{"n_layer": 14, "d_model": 224, "n_head": 4, "n_kv_head": 4, "head_dim": 64, "d_mlp": 896, "vocab_size": 6745, "activation": "tanh_gelu", "norm": "layernorm", "norm_place": "pre", "norm_eps": 1e-05, "positions": "learned", "qk_norm": false, "attn_scale": 0.125, "bias": "all", "tie_embeddings": true, "parallel_block": false, "init": "uniform", "init_std_qkv": 0.0265, "init_std_o": 0.0, "init_std_up": 0.0265, "init_std_down": 0.0, "optimizer": "soap_variant", "lr": 0.00366, "beta1": 0.95, "beta2": 0.99, "weight_decay": 0.1, "lr_head": 0.0112, "grad_clip": 1.0, "warmup_steps": 200, "schedule": "wsd", "decay_fraction": 0.82, "decay_shape": "linear", "final_lr_fraction": 0.0, "batch_tokens": 65536, "seq_len": 128, "doc_mask": true, "z_loss": 0.0001, "train_tokens": 219300000, "steps": 3347, "dataset": "wikipedia_en"}
Each number is 500 + 50 x the weight over the matrix's rms, rounded and kept within 0 to 999. Layers, rows and columns count from 0. Numbers have three digits each.

# layer 5 MLP down (transposed), 896x224, rms 0.107, rows 61-266, columns 96-127
548488607504451555523535540548503499537507462560515429523528495513521490532466541520482578545498
528511520463507434476528477503481499470590565447493496631490528560488474438456484500463534519536
411396468452493528424536482492448510498506560578498558533530501517483522509472515553484464553455
567538512513538524460457485424542441521492568446561588495559519504503584481450468551526460451563
627513564530453540501537496459393538487488547462411586446519494522512433507496427502484429446446
577405422566422543470468551473530382482427458479464460466469593371495531397543414501514468451537
503535475496503439463379489477524428473534516468445513514490492535525506457488525472535529519516
519527440439482446525552457469524524495425529464565550505499516477563487474520513501483491524579
510472542502483480405486477481516524506586483437455470466451459569614476545478550418498420453440
532468492476425541458532456452499441503538412501504500467572598517545475438551486552554506503427
477428464491623512650583552449516567547387446571505664540475538579454571464543481545473409556561
505535489474504509537467502519404513560507520513558596531531544488536595414533545475466400515613
456546586531560530479427483479427474515573474533521469484529578497489457418473507455491647428518
448468592504598546505518543597626474481470517461602492385418429502572426510514461452474500482565
498624415496391555507503483539518507488480611409534474551434460522598451573527515449593489543545
510545473442569485562461474422465456502552437505487511563535586523544500507516495433492559460690
419522530550505471455506513571469545488435492441580504432521554478479509543585549471496581487564
527455503520479513487544553501591449512393462591487425464618466440466522474521478619468419498468
479426525553462511570508530529506545447464479572534523432450451557496560497537578531447432500504
492589664535462491451577508483506528559416500517414506449485458551461491530539498524458469582476
543528502518573497535497583556494527470548491451526516526515542510514467469442461466569442525508
528473500466507541495511448457466476497458443529414609513492533436627541358699515443447426556436
460550408554478480506554553517580445486522517481435538558558574508530420489511551597374531456501
460530523484489568558547529551380431484536488525532509525449597457480479480448586424542456471448
401427614475483556463612447391523539454458393552562579501392544493559537545479576467482425484610
492485566560449449450668519558579538515546474490467525464463520491550480537477515496490541500502
553625485527520489493545393503443555495502493500498553587467461440568483506522457450583435510530
568573521586536468564518497549458544542475539444423557607534519572497525485429485523469520495511
555542534514461441457526486510494570521439527526480491520482514527501545471563464390465441506516
449391564599425540465454545473421408548498513520455528476492474501437530484528550473416421528488
533483495493515523539448494556521462449485456533446603467581543421417472487456414451512618437608
487513526405548433539603517508468400434529556398511386459520540480530603475551490458512524440576
619569531510501499513482475569516535444601483517530544524541460442571438501423486483523524487447
494509595569619498510491509500405517438535552499444488454410520586530498478518511471503526550455
498550575462464531521606545491516556578524465393442492475479436535442501509490452482545493511498
461547521486462504534474452407497629588494558427479535618443535395464466513610507501447612486456
564490524487485530516513399483526537544592472499542503505440480575507502529408477444469445519467
518556443447572546621429504501482598506404483409559575564480531544561504645434478492544523560638
512459481489516489469506458519491545505464501430509510499482589535475486545507494417541383522532
653496479405606540445548487494406529612476476451415479518481461491504617452515509516425487449500
471473587474511508399491519468480488485492483466505491562443476467564515524463488528543472490421
479609433574423483539425528467580508550494573445479544589538530522375530481485470498551614543500
558494493500556413511532516558498521633512560509612490407581546478452447549534477644499472460563
400507533471474532509509507505422504470528592544477615564494453500548490471451423401493487536521
623558456500518600542470458479581552488416465483481430596547535504460565547529459421507442387511
510533427446411524503579479463499581503519474497594455487466446499480495499454493413496535508515
424585501512400408461477469563472491556530449527504524568472396516526395487501544535475441460570
543533395443468440503510416522532461432525494604461493419515506437519488456524551522489411518484
541582525488561464503459493433552419533511509447506412465547481487533406501468472465532465457412
526502510433491550516543485534546474434514524501488458500468534506510491477551569491545447510512
521390524471545516452422479559558521551553503556483437544554478474459446548507592480442449597433
525474428466491555578517523465538539475480457510542439497449419561575491494628460489510374526553
528501537466532443572503533534470478507576524452544572587395515522530543395466473556537473492563
585528426432441514549567497534529542564394502415531506468515493601422645463558529470432417523563
566461478516512499621446500466478499529486453503529493482490461453482507440489545528422530537500
503488505508487586493521428572526519488524540524594479475545449508535453440450468463519564504535
492477554466498493528561443476577562514537573520380482499450556458535599581469556450569494541558
508625552478531458465403546508547449532433477496540514438517490456433441546471488381576429500565
453520516545559563465538448549542564581479489586403461470530408506541478581511487451478473443482
527453493472478554472464546463551544534539455404496513476455465457548535497457598530606507416469
611536475557568514537450534446477390561573449427557452549558494512509539374438482592515581461597
486465435470481446460546513410478451508564504494515476472548481512530533464437508531473491485507
562472548449607516429562551484555489518537544565437474351544472550533472601516548505476498473521
561456431578462534491416473530554419457464524520494466527539455491441549459584451435438464465542
602506548421488432501491475519506543423445583568467569524445458442421512490571590532457470571523
500513507563549457493515474447510424477494541509489575524458506576534555515472550580469449481461
432542466424521559529464445578522432475499510583422532507462454369519498537550504430467551463480
380593521479477533470503481482520603504572568499526419430428463536419518469477507558489488541542
454471518551515447435449599554521583385375515418484494524490520513527536572528586445456474490540
495456517411432490526534537479518477506466511505499502599433433492505523497445506494508597500515
517493467463424477491482468467518639534518485481464522508463484526437457571544530491434510461513
528498494626547472441450588437458577463534467562590432497556603493413437544481609533434456466416
520509434471425594587601545480480506471475537510520599557450456475487504479463445577466557573453
509499485543531539553433447479490505446500527456468597437512494412520496490579532482422536491516
449553413497508474485509502557574586566425609448525445449494507483485376495499535484487450504507
541579458510475485501470421462490413501547534454439663439471496494501569410484564496492487442479
560456399464458533497568404467553489514546582510500528466478470550480411554564443571456506522438
504489478492430488443467521475508545564492419499520429492486471538439547486478513490540537437494
521488511558495564552469497578453583474488509510490452435512573550486528514597402492495558561486
621487486519449445456584408473536531529595559476581464548585528505393476560470443488489512513466
418488472596501592528537522460563549572427507500582414549536528600459518519549542467490488581523
520534470453486505510447453510504425563614432515520448477436515511479577490443487497472594504482
416452474516511480490554417541522509457491555508390496519516485519524430470483629442489530427493
487567505505329486494411429525486555420452475593476498517548530478480486490418528499472486525478
461531434437536591556460489421473585445570529412354537571496405543516545486477466482427527476472
490500495505503558620548521466543492519517484459402555527405532453523496474531505387469392484479
566598474573423548436510541421581443517481528561464543480528464520539432488449543532494476529490
543565435522557599523440506439463563554516510557522491429466582517439410506469530406448573492452
463442519493472498515469556412499480420510534565452484439488496558532500472566551468555483460558
535485454598517571497563482546500399489446503468470501480510496557449460454531477528519455456488
566579473464484468439438474512454496431537501601558504547419501573494393439494463453491471537455
565442477547450518459412509513461537412471557484464487533489559501520512521458654534471530503508
578505558538555439436487402520595482454512546470450542401523462499526526422490537493496428605485
501520471548539535631498489538406428488563428503570447561483502498553531498493562501521523507408
461414414473487492444487537534467562513486471505495493563431510574559575548544584488475520551476
486524509471470389471485504417518497497465550514502464613444493535466443522512471495550566425435
415535418429490495533489511425485622507468629448530408481540389519531398510514550511393480587518
550524499521546502522574490534485533483599528462354443429461518490422471536463448528570532496494
469439426474473491506495591515505537484451467457492531534564489475422660494457442453565533510479
529465498519438589432568440543543485514518455511549542533478550484514426457451473528490531545537
479580474494425475542464533456555471590504467581480448514420523504486600457534505493449478487619
492508503553451520541655499489569512460511434568520462524480550498459416531488466471477393413507
620523484494545464491404440519447497416515528497465537552461506509641508458564495505507525532586
537426536451427453470455434477546578447555411534578487485516470531499437386357459458492591509524
512450413551510537483452491509489558477414575489533427424476576547543492477528587504472540455594
487479491542513484497628503399466557482488438477533440524530475531481451508529511543472535597501
507494504455449502420540430461546533483485478438469468488477560536449494478468558511513566551504
459549544514476517452528545518600521479398500403486514548460543488502516504526468527458496381565
439531527458491456469525474458528557504483524476560485506569539323394494415530530491604508486520
402489467423427477493610563518501443527518542546546514563525480493541480475473602549510422576409
452465544415562517530506505496474497513469419557428422468467516547484509467467481534463470506435
581498430406537403518598435588469522492515463549503551459458509556571487474556498514515570470466
521491480504447550491470354452506506453571531484518498568506457462520470435481533472595461433525
449521488543594471455538504527520492596448677478537457438419456550522446526550538440435623468556
591605501428569527553502547496409520514575575520538484491470480484410538579442412524402404428509
544458435548535498512481593472505496437484514498444479513540517477546530543530476444531500518504
517426480526565480516519589518533559531509512463461450513507414477547554484584585492446547481484
516427545433548506506380549500505522574508500482566565523449530491358447434547493481412503522462
557514491522481475421509513445515434527529518524467500481473550524530457481469401484404541493570
614537505571526540472505560563460528447510558519504416549469485539591489573485535532521531449495
573504490500444493511493469505513500488488421426487496402568495410587433505538594568495447464456
444483535477483450517481517549562532489499498478428516517500404512499604512592522463483503487394
530589456503480521470522512506390529508591417503508575519543463569390432566463485465517519490411
462451501528449534466469543469469448525507507603555490437486602402509470433506543485451527418533
459454586475420568483512487503538549478539506560460499475506498476526516568658433491491478529463
551508488513548488517544493466473446498458437485495491463515513565418485503503550489506517568409
488544512523516491574612457484528510443544537516520498494491542529561503479558515479462513506459
504527527529460459468494455480524505471506438495439540528473602504517466413536497484423495568545
503464465521569460590465499496458485549501448481450504462417523550507471479511406479425413389513
464512452574586507555441535583471479470435503555519467435602555518528470619486496528423487419499
512524462533494559527458527653457498503568438460520592497535522384518481478510482524477523415489
535437511497478474546504483479517492535487515520482507532529590439525431446494552441467527508547
487485498524538497520515581545499534495406497415494502651446567541439448529443510546525472528471
554390379434562465495556433499466423490627482639522563503472530473538519604507529458478356526443
473466496449568531473463481546402479432435503471534502460505521471619581559442579500497504489564
482476617510474555549476417496476575452536519528478469612493482488583580480471552521568426446525
581443620352498383548497572474544491540487484508504500582434556633534571491470472539506458584489
500400502536401515454532558486512414452471456472538467512445501568467538466489527482530440471498
482484449471437554478567544479486574578463532480524453530539508526491554488527508487530537496561
471509499468424539484546524482500505489573506450471541603482409460424464541429500491480528515469
548493510437492478488496551563490513462413506560470474553533508446581489505534494540447431510480
552521491574509478567533509450420443449472419493449542517463436487443511487527515513491498539485
519433484408528509463553478463441567494556420628554444536448433503522519521460567461440529441598
545474447530507441494499570565445517448499608500486511497512506554464509532463566458520508537416
389492482538498426461469494458581491492557492415499433513520476550505438575456523523522506470506
512536507443553434477480562428473563547501368570465513509501504543409551396557520527548519511507
427582569539466499469497565483453386536486482549485607550542526420441529472572436492504528497442
412441521474458467490488534485466561545579487470510435539547420525442533494568560489514503516514
532500536564503433471485410442493438448549484458518521519467635592517532466477507468398618467466
480505500489472537524522515534453527528434497421483585621522529445457450424508470527427478472494
514485598489519498526508561484469533555585515613513569557532504466536505533504459351525480478456
474536492453443478443500426453547537508445570425491546505425558470557365481538559596456418428546
471592502480523503543475440461468525504429502493610450481578414433520372594540422539489534544464
530477499464528541533491509498484454447569472549531517541506571463532538508580451545437512490508
485567529558487474531502524584568561471453531523512480521486586595509502527491491553462520528421
523447478553469491457508579508432476535487480503566514461517534501464474508521515537480587516540
497535538549511408514477495492637486474472526453490515517564494550480496480591446532406505479578
520431539447440525440475526475600610520598542484535430467433452417540449568448609492612513492479
530474482432522491569464549545583499490516564461491470564476535518462487577473558545479586454556
496504467497512473475557564517470522425579539470555489425526590544553522525539569433495601597457
582566499546467497433448511545522512468487554621500485514355519386502533575479482584501395471575
430506473537440478510488525491488494532539509547440442458495465437477481567447659496564586572492
534447576474479469508553513479473435546442421608515541508533530494563523520514473480475489486507
563491591513503422564469423540445314537508482531417434443574461521574504405493560508414462547500
510407458536443484549479561532488495632508517456588562536470462660567549487475530573429449529430
455607515530472498427505508459524451493522435606453520530492561482502489546613545457541492513529
574584579468517475472632482521537448460517498449431538488571491519487470523503514497510463470518
609464510583565566562409444503439509496559557557441422444445552449624468473505492469477515518555
556519438416461614465447567484491465526543488503454619495542549483468512467580486492521453435529
472392532534488538545498523401426555519553483507424530576580504541473473440499472489495414482491
447574491412560458510500451472451586554515495523519520573396463481438581533435590530517479450486
511495578572544393496436476493412500494467575485549517544527554445519613475491490464491482527529
488463461541555611465525416472572470510491519508503419407474551533576531433468588526434553519488
499407483496440392467479492528520473416487475488544538533585508471514601494509450474472673415511
449505516538547513419503534539472556594438504554596402533377441587529554447585491551532420486482
545456481496427500429569521501530483568490433492442533458520465451502498542523521516434521482412
502608508456529408505449449471519488515434502367501506561436456534523464581435467456455471468486
446475516531553449546525564500502545595483506513564548491544496517476493658541525544560478530526
570496467488483454504493406464519521520567464489460428517407471489571484497466548553524478549503
526423490422535522525455594560512420490542521447400483480526491481461451438527446515544486475484
423507628491542432482527550448533482529501545476437610451477494511522502534531440500423502539458
544573545520513442473556471467441541617392524570567503569519454523458454517488506471486525502444
519568584483405599536575481464540392541429603483513436533462461481490555459641573495612604473514
471548504489489486492417587624485441552568544554485485387538564466547445476529473478480563500533
501537475487492515510463471474411502489555486479584517529460447525526534548481494487398423478545
472479456453593500477470490472468504523523518508577486478396495583479520575506459473526497540480
546405498495489462454455531537447544577540387504522519470421472466487466423550447498484537531504
444450504480496468430469435549530393506505443433498402531538476433624533477532469444513532489484
465496492496467448545463457362470477426529451489457531494475543493530546427567483482502439408499
476478467429487413507619501479527578546585442477450591588503545602482496536518453545412424438479
464539547508530526482555478452517519517489509574478485487525486517548475546533545518482460542515
454430585464492381460562537482387506535492651434534549526495419508528549560536566531585467513525
435439617413431527550519546511442524482459480451413490424527443554496545484455491423482529455541
549530378535605537405460426561479488464451474502408563477443418514466495545460588457507416443460
499549487563524486555474466436506512589325506459473517455470589476460507571429437557517437546582
541455494513432435494514501572520597508510530506520461525473572510473488536366563512540573446521
581504473527485474535443459513562503517471474481410502470463487501491514536492433384461532508601
458468544490494546531489447516464530559440448551595534438573454433549568459542463492418425566473
555370430510455573493573492477414556489520418444523559532526580455424479580572495488588567414529
423476489492521586477475441486514434521488535519470447521528425484411516478459458429544539455401
517385523531477523478537630541541507459444468606527489478533468446425434467432449476559449504541
450566538503524427562491429538538531582546433506482564530567538473538551456561603517555530570588
485495471503548545518486487525509509469449481496564506511513501492410501563504502418465469458547
457422518560470445461440591429454417538471601534471469499481435594534474489497429489575631460512
568446461453502541503449485518581553498465576491504487559507463560545365487490588439493536434423
490453576414521456576509450495442649486497580530475460516555491516577379440402540538596435505480
# layer 5 MLP up, 896x224, rms 0.116, rows 62-266, columns 96-127
450579522485583435467450529468480385591535448508564421467461465506494572516516551429545447534518
610453403404528549434491503579518479461485550376491509562352514440593497518537536485451480480530
467527584466592584443513544526456558541510445464486546501512524521484446422610521489501491571422
402468525547434454508606543621568539503514577528439506415514482547526472520521483514426519534431
494565485497515511529559527472498432504463497488497499465435589552517587489492406478573514518523
591528416421539511533475518494483567437471477471471470504621443511459499409562545510561453439401
507529564574477535426465459562533503464445542524563494536525518443484425432504516545586509463389
513473601496537513438516471567486543544488551575609509474532447513555385541485531501523520549495
491525512511525525475493513494522463518522535424510436448531452478427480533555578449505530496479
398482542508462567560538515595466498445422441530528550517512426498436531467514374498497390514465
472453554528523470430417493542570548577375491520403543528490422470432494538594464532515614505471
460565555555429499481613560502523512535508600495373468471432489468525521494551488572461575523551
537521494457595486453579448546603562508480448509506472483460473405527450556466397601516500517491
519538426483539435452549526428462543454412411541476506541465502515480547558528510444519483551439
458565489448485553563349400504505401559548589606495485399413445413522550493406433430403422485482
635447460522431527582518483489469554508568470494526478470479472485533574565496436456583432576533
539552464463341420438454407506443523537388487409481521504543502458483434595536444493444505438436
468454461432503557522501403469428448436513562461559509365547463466465529439489423530628565435399
565484523563450459472517493491497415474466440528521508471514498464557500416465524418433553445488
591532397477518552474505438462573527490443531463463492508528474466461459557516493462558463472524
394538551463414497530496461463518499442567469459599483453442470553469484405502522466600523465457
462524525547494566478594529494502559466549481604498546503455433509461423533481475543486479464491
483490443482454534475519453446463531486532550448404422404554464573548518544539437507527526506473
472568499483497526467502564407464478451441413551575488445488440511547535477528470528436449494520
590447467456496501432454448444489512521508518451506478458547531495501523407490420487380481413449
494486516486431471480547553466422535513503429546482414413380534442539607521482540391452493514491
437504448455504483550517433517545530490518493450536504520599496411428483534514366545474491583503
463560491440501485479459461570447438437584442484533505524560505507447410515457459488461517505448
496511540440429494519487461518475487443459400506523460554556461562497505436487497524503509467524
474483545443424547524479505543465592419580516531458461523356489512490524494505537484427589466509
430508338465475342525521459398555436534466484512469563517451445439512559588487508499437538586498
596584476528503513460497518499489581482500512616505517447473461491469496512472478519528595544470
494607503473629616504608456514453429480539464426492540487583397448455492479459471408453466471476
433529489566498573417443454624481535450396525525507472458512535514515508497468487470490466485425
488551452491427536542502539494488386466434512616519523528535502484447553484504565492497539505476
482532519464573552527460476490524475570482514486495526498412588443554586507499478481500416567503
495595378557537469462422435504515481409452481432524520367463524514515423608571494513427539424469
522527528558478495467617525499465445442540512475473521463489489464519478470505477527519485523529
476425512495478492475472451506549520537464456560511493421539538521586422525409512515539606525488
431506413516549451474486543497583446486603516574493493478459523447492452510407510609430430555544
517606479371565491455485408461420433462559472548498423469458481538522441631409548459557529468496
547395498529525556482409483540445493532473575547485476424487499449425401525482453482533504523485
477466660509433504425488485592404550445452525548451516501457545442538491485507436555587489490416
431436479531398498484598511547430555534467393474510530572606402448558546434602472495543507453511
508491439567494497562511471515475535522549513567493515530386442483488445544497603476454535538444
539411529441521478570568522473547440493434485440401456456601483531557478481577502482517471542508
529557485507599395440491402503495483430465637484481585540420490576545494544548555513492409519533
576526436424525451472452509548472466497457494477558481480489572495588606551474434482396526550536
508479424521570521526537460547525524571511487483404495532517510547502470530522420472468516463531
519505473519557449570502429530474510410572521490493478498544610480485542533504437555538534514488
522549524523515600540469582484467494544509499503474547583473493454491509553508448504529495609478
431525420543517562452411550508528466521495508540580505412467508468449522478426469452440445522465
489422511503540494424561499462488529664506482379467494465508498521481551495485481458485412475543
486557554553371498507500550611544433468412588436460487427481486584524505545466459540416527482483
486508507392461487462507533485557530565442524516533523479465537490452385510533529524499528550462
508511473535498511480449590528534481462502470446475469548375426590474515526443389530504559462444
421416560440528560498488510526495537506481487427539495453458462592483424486496468449519519534477
540497544501428530507457551526503444454487530394578485531461410508484485459470420521517501524444
476582539566551492515460553503528497595546513525499526463537531466412431536427407537447551605456
625528445496536445521497422457511530488478460531479562496481459547526490574466607435466630564489
545572689476423556537546462451540530504456492539574477518567383524440519492510442527523606421447
517474509544530532565574540543499442447435476486492498595487558462536619457521440521452572471527
458452455512484479527431551513524487446510548507429533549482473510502388468545468461467504505493
486512466539565535557400510481547500618449466533469452571451533580515567603477478502504550543456
526445424563490531480522393489477519534412606419485427488437454480514510384449495486557588595495
546516472443497492385559586392513553591457522501496445545560506499565401534537509395564474506481
614510547624472550486527584524525538528414547462448541510510507617480424530546493570480516496453
601565524495503458507490408529515491505405484516565534474463401533508611530525410486512457478443
567501507484389547466444554480493494485535513548487455514497476443496513480508520473525489512532
451522517537460521545442528410484463527501404473476479597528480525536499537521460462431462395487
411492499621550612411509609533468479506464391551458425412497530469532478515378482562553522530441
482468506553513540473525500540469401508468572523509436495467478522484518461502558428483445526528
473517476456503476514495492459500468527451474510522412516517453556493480533448501533522529539507
519433512603614531425499415445492535570573537550478458456549499502466490459502487492563431484551
422468407546577553439481527487430521523427608448489538506417488492427378535463525454431476438566
516599587507493511450513424539553460515446495414404467481439433448471477533498484539577537495427
546457560507471564472449473450508479557413513505519498446543460503580469563394559491432526463486
435538535485499492568426515429499470449486547432532543578543468543511538520430564511494422489417
502541462508570516436515549407394519539492522471466500462465413394516438420535482658495411505455
487537511482528440508533511522489442473464463553429540536531499427519477464561474526430475537581
439505438487533585576500506544515495478514522562478464512470516587537373527464498508556493457508
548560598513546490366561415476567496617500508511514487505533508496563503518450502534446504482497
539437455461496565477514495550563390521495443532496462478542486542524466556467517501509499364535
500523536502430568501511469507545488508506599430456457423548462469585592541555524468503530447553
536501517382497529467470549476497474447507483462546514514530523532465484494440451560503519500414
504450551430507504465610537473496409515505525575447491518530610480565491600495485469474543437479
424455530519539465532565509504566430484488417470487555487475530469477517491527369516576494327463
537524451538590445431501402485544493500527499475385521474498469556389538522519504463516513520571
446503456519537493480470555541468447599519567548453566505419476477491456448580417557508500486546
492498549561487555530474663461413514400511541496504491443504471599477465476537441411543480460561
568605577595501504426511488467527484459466481480544451478542450499530489475549410442453546454462
451502431542465489446589460536502511556518603489445512537400461515610481555428529568518478554568
547450553495511450457548438500587575503421549532563568485537472534511469535466499582535498494495
500521498551460659484542496434517560527564491535428499452431478490456457536419461433551524532481
515472474467446545504405536460527436539463530620492521511407547506439543450518531428546483464423
504476532396562570498500599476468498561570487538489503516562511458486431560497517541495508412460
492553451481512467532566552516504490556551383527479559635398518503448491504494410524423484555357
471501499462447610475480522491638523576545441491522540489497536461486488492499525577499473483431
497504536523442458532473488532525469554520454504455445521576540521526415527546502489518537556452
482515556491535497497552470508408425516544560411575566427543469588648505442472460443467559526483
434531465514508601446475479548525555465626444462457540572485522611496536471524551498420395454571
501519470448538530509505438458607523483525532453515536483492491564508454486489539419486518437423
378493422536585474507373555501527562495468527469523409472465431542440571558495582562475586557473
520565536503495508493461512527545585531471460521553502512534475494520489499444545523543475477500
507532515523569585456468472564458491495477451507462489547449535467569551560543489495496542533514
450495519591595465487474514462499436483441490598500446447534533446524512552526464489619512554393
494392557469514507459467489543476540509448481424532517509481443575583411555550494429484467594482
466423412539483501534470475578660532492525430410505459485504540500474585500459510468469565528354
449516456495458517605453503519491524514412454535590484507486533476484364502535468395588545514537
461448459506546501478488506580466534560463492452449515456408565570522465475538431537505437483420
510583518455467645467498564483433498579515523472512468521498527574480547590516509537559535542487
548487490372469514446520455545453517424413560423466506435492543519446430565470535563507443450467
459516516547470429489545450591467449478471595495530415435476523473480543577453521403520612546511
452486486548490494540534435550469505561468504536468423522482520634529515452490516527421602541540
501466552538536533504460586484443514456523437473469484519464488474527501466556471404443521549569
459550502550558502517514477531537490447519478456459417507504482518491464468525404468551518434542
419510510462547555450482533504580561426545514430466531469479487436442393504475518508589411457646
431488483638480523469538551416498415518538549452496528483574454459473492460587488585526500530487
542426497503434471518460547471540565402575477558494488437438506465534524510435491498470570529483
393429420473457468573607458362400572621507500411536543407545434455519575549514535518496508465541
553457475458528524484503470546476557522514504428521486439593462453559449524545505524457564563551
462514539545542485545514457533511407504476536452490459598540519494515477444533571573485451475518
488487471498576472564527488553441504500469444436400548507466380507503468492571471556521526515526
509536521519523483546539512415536413466576557576552404404613452384535562552517504516532414495453
514574407460470573449470544562553489556412495501443402529594467474461578628550399540538520496414
382593511447542482456454528442460325460526440415508455492452506577514478448473496487549541614494
537473510568535529488453555460440529456544501567433522445551465598440486431489447525481496462503
558506445425429528386496463524530624530558492579485580502537542470507486545582400477553547538477
553535579459459626490490557436558565462458527456486520477530552506487513523604465458426405495557
474519500516469566455504520429521600463450538470568516521522505521473476501473515433473511462539
470597466557446473545416538499517481540492526503445443437506517448474409476509586490392445566427
494451449534465465495557488540494515441504527595504421490608598582455563572535518535482627528491
522490533482598517395498528559394493499523520608505555384509533474453479522479412534374528503549
508439572624536541521430556555460516456416526584447494469522486443502519447507446536554573467489
522563486645475586496519540482506492523524530545413459456619442437382523525444435446542534468535
474525535532549467447508462535514453516535530487528480432459555509510473578484410444460488475495
437518553540483507491471508505430432485525416539508476517485497528405433537532516501509569450541
509473465524415530538495498530553426472456372483517532508428469469524393534539541540556610512458
580508594484442446530477545547614498490432425441503483405504514543492530499450462549529478464482
436567543484537511473530525469517398514469488513488473546494485409463557557522535473473533577470
466562497477563511465545381445464430543500558503616473533538517443527478518447561497395541532464
605477446519579520455540517468531543580575415535534571514467506503477445578465455484488430550547
571496531537435565567448523516435454518513502479490477471467436591590524431438431511482455574503
581506505459462481474499526462517509532440501582408543569558439505577609472426552482456494540420
510488448500448536556531563421517450495498510491481477524444495461547520527462567498415592448479
467526522516493466536520549508580418477484518390517487509511410518526490493481448449501414446493
473500444566590537501437477476535535557476578580437538568525553441404474525526502476546389487415
444567443454480504537485532558411490505456516477426451527493447376452516457568406586499451563531
527448573424596574426500499465535498483411458485457390437549523498489465475471537505523619486431
479548630478435540498481456429493513516510514510566561559469523508540468624506401500574486540539
432586511527480577503501460524555472497524480503468506544557446534481505509482467524448513545613
488473494582473468620481541428534539451449540555451491561480581366494504474501478482514531505474
532500469595543535497661523535439491494360597498526391435577487536486574529481503482484582582425
455553485456436537557470545454403510569474478551503593495500603541563498508445511518496445474378
522533546438513453519545454585524599468472506555464459456549443501461517634544475423456538506478
457552405497518503512483475531502507507526509517546541482430456518566478452458520480482519399405
527579492469496598547494435405459537471571547439438442506521488459449602499428545525491463562469
446474476497498471461536517430488543532431453461514466483527409530508468390525482484442565437487
541468541484521504547426452486534556494478506524448491486505486514533457561483481457476476498518
427528355479556506482475487493542504471486551501543495501439441480523487489378505483460530468466
476406522641434572463485585470475472450543430472500489498268509503413561522515530452476556518496
575528463534513504461437560554546554546463445489460383415629516464485584499517557500573551563462
488540481491422569514493472571398445500490569520560425456581452431434562503461468529528549574502
507564559476446468385463376548470503538426554506528494496408416375560454404487522545521486471534
455524543540496521485482563520443460421521516542560424455473577463570514473506550563428492507455
501454462475516457500458485500541529564462469565436542523475571492502497492488546365486544504435
505494537437466477524500584428562488534484427470530468572568439498538444547459507462553495446454
518454482478458455533434460447517431480432554454641490482526540498541536569541469393492516381560
475514476452490489461454450504439558499493530517503510436447508554560469506519395486599512502542
480504567513565504514552533498512530556427472527451462479489388536584509436433438571427482496561
521460511539485525475581577499539480574491509515491495493486576490458434528459553454501511525496
549447482645444487575550477499457589403381548491565476457476451509510484427447477558595576616508
458604513457521505447557533507525603520478585399470532476509506550511411488543502540523554499519
489474369550419527533401612444499509395408439474426466464584470496495468516455594450440438557533
495496490533586484490505599483520488483486462468482431452543447511446515494515516484359478474521
593494586463489579540485481506490473523423439492509466509495546529503440518457494492509527528519
587466496354580560620460400474439432377540511481536446521532533408507395514535480417559533520438
527517491451496517497441453373544508489486453560429453439540455474419458509484552521424521399486
510450548500574570443589526542414555471435498501358493577643510528536472527482485476611492543524
514486550532542495532445590511537512506417495438489448451469541514464522503455428533590536475560
526524513510510521419507492535548505574508439543497478461449393536526515539437469520571476520444
611490481533499569525495459520504453660423440514514592485501570530578479392515423493576571493575
497493527540500481477438465494477531453438486514520406407482534455535483520567432444521509541579
483456469531529401505466547479471530582462559576576467540521515556528526525477549499497533504463
444474520548432591498445553504566513581492563502474474447532547519534475445457449526482512581469
463435529502461549518431553464462480591554500435453480605460389620491552481572556423566467371504
538525549424455609449491419544565455510430436513516471519481521479498482519451508439526552442486
517432462492554485577406476472399441446560465497510512439512465488540513367474553440453489462521
607483446501480465413472465573469484529465490528539488500553486454463601482465511549542521494528
450542533571516509485448449520621517512545509543473518470440545404567428434491539452556514438500
516477485409366494542546533494501483581516709444503444550561453462457457588523534494524554524463
581493446470554577540422476523522534499594472484570505563523453323580671530504475489529571558497
532494482550539502467514519559396512481496458543489373555440627466354555568511443539454538407437
427387482489448488466543425599533455519524560488501496533472439474473483593482453514524387505597
412500548521473534516510519515579453434461397514518504484539403621483562408489538438567529469487
573508524454495491553467559494497499504471454482514487498486510527474523509504449490458519509452
533435518496515566511411485488528533479546525518456560456487508496591449461586493516548550547484
468543426407487517451501575521517496491474574554519468448513469437530498532546501593408503533445
458543442519489490382500497504494435502572458498482527545553511561518514445453474488456524561578
510399524371461521543558438434405488425536492485533462534490489478446480423510406463568472473509
548522464409422543524496439537480498529506548514461450498457465524485502556414518451478488463491
368576454586526497555479375444545557539485581503430630583494529598522486541455434484531482491496
502466426584456477482561459533541486625495500439497518543498504437531477459428498458490536559532
484524445437531532517477490476425400595461520398482477442535501459519521476479522549497430554501
529504545484475510425504406533502439555495504572447452487421570531517470560531545448507451470469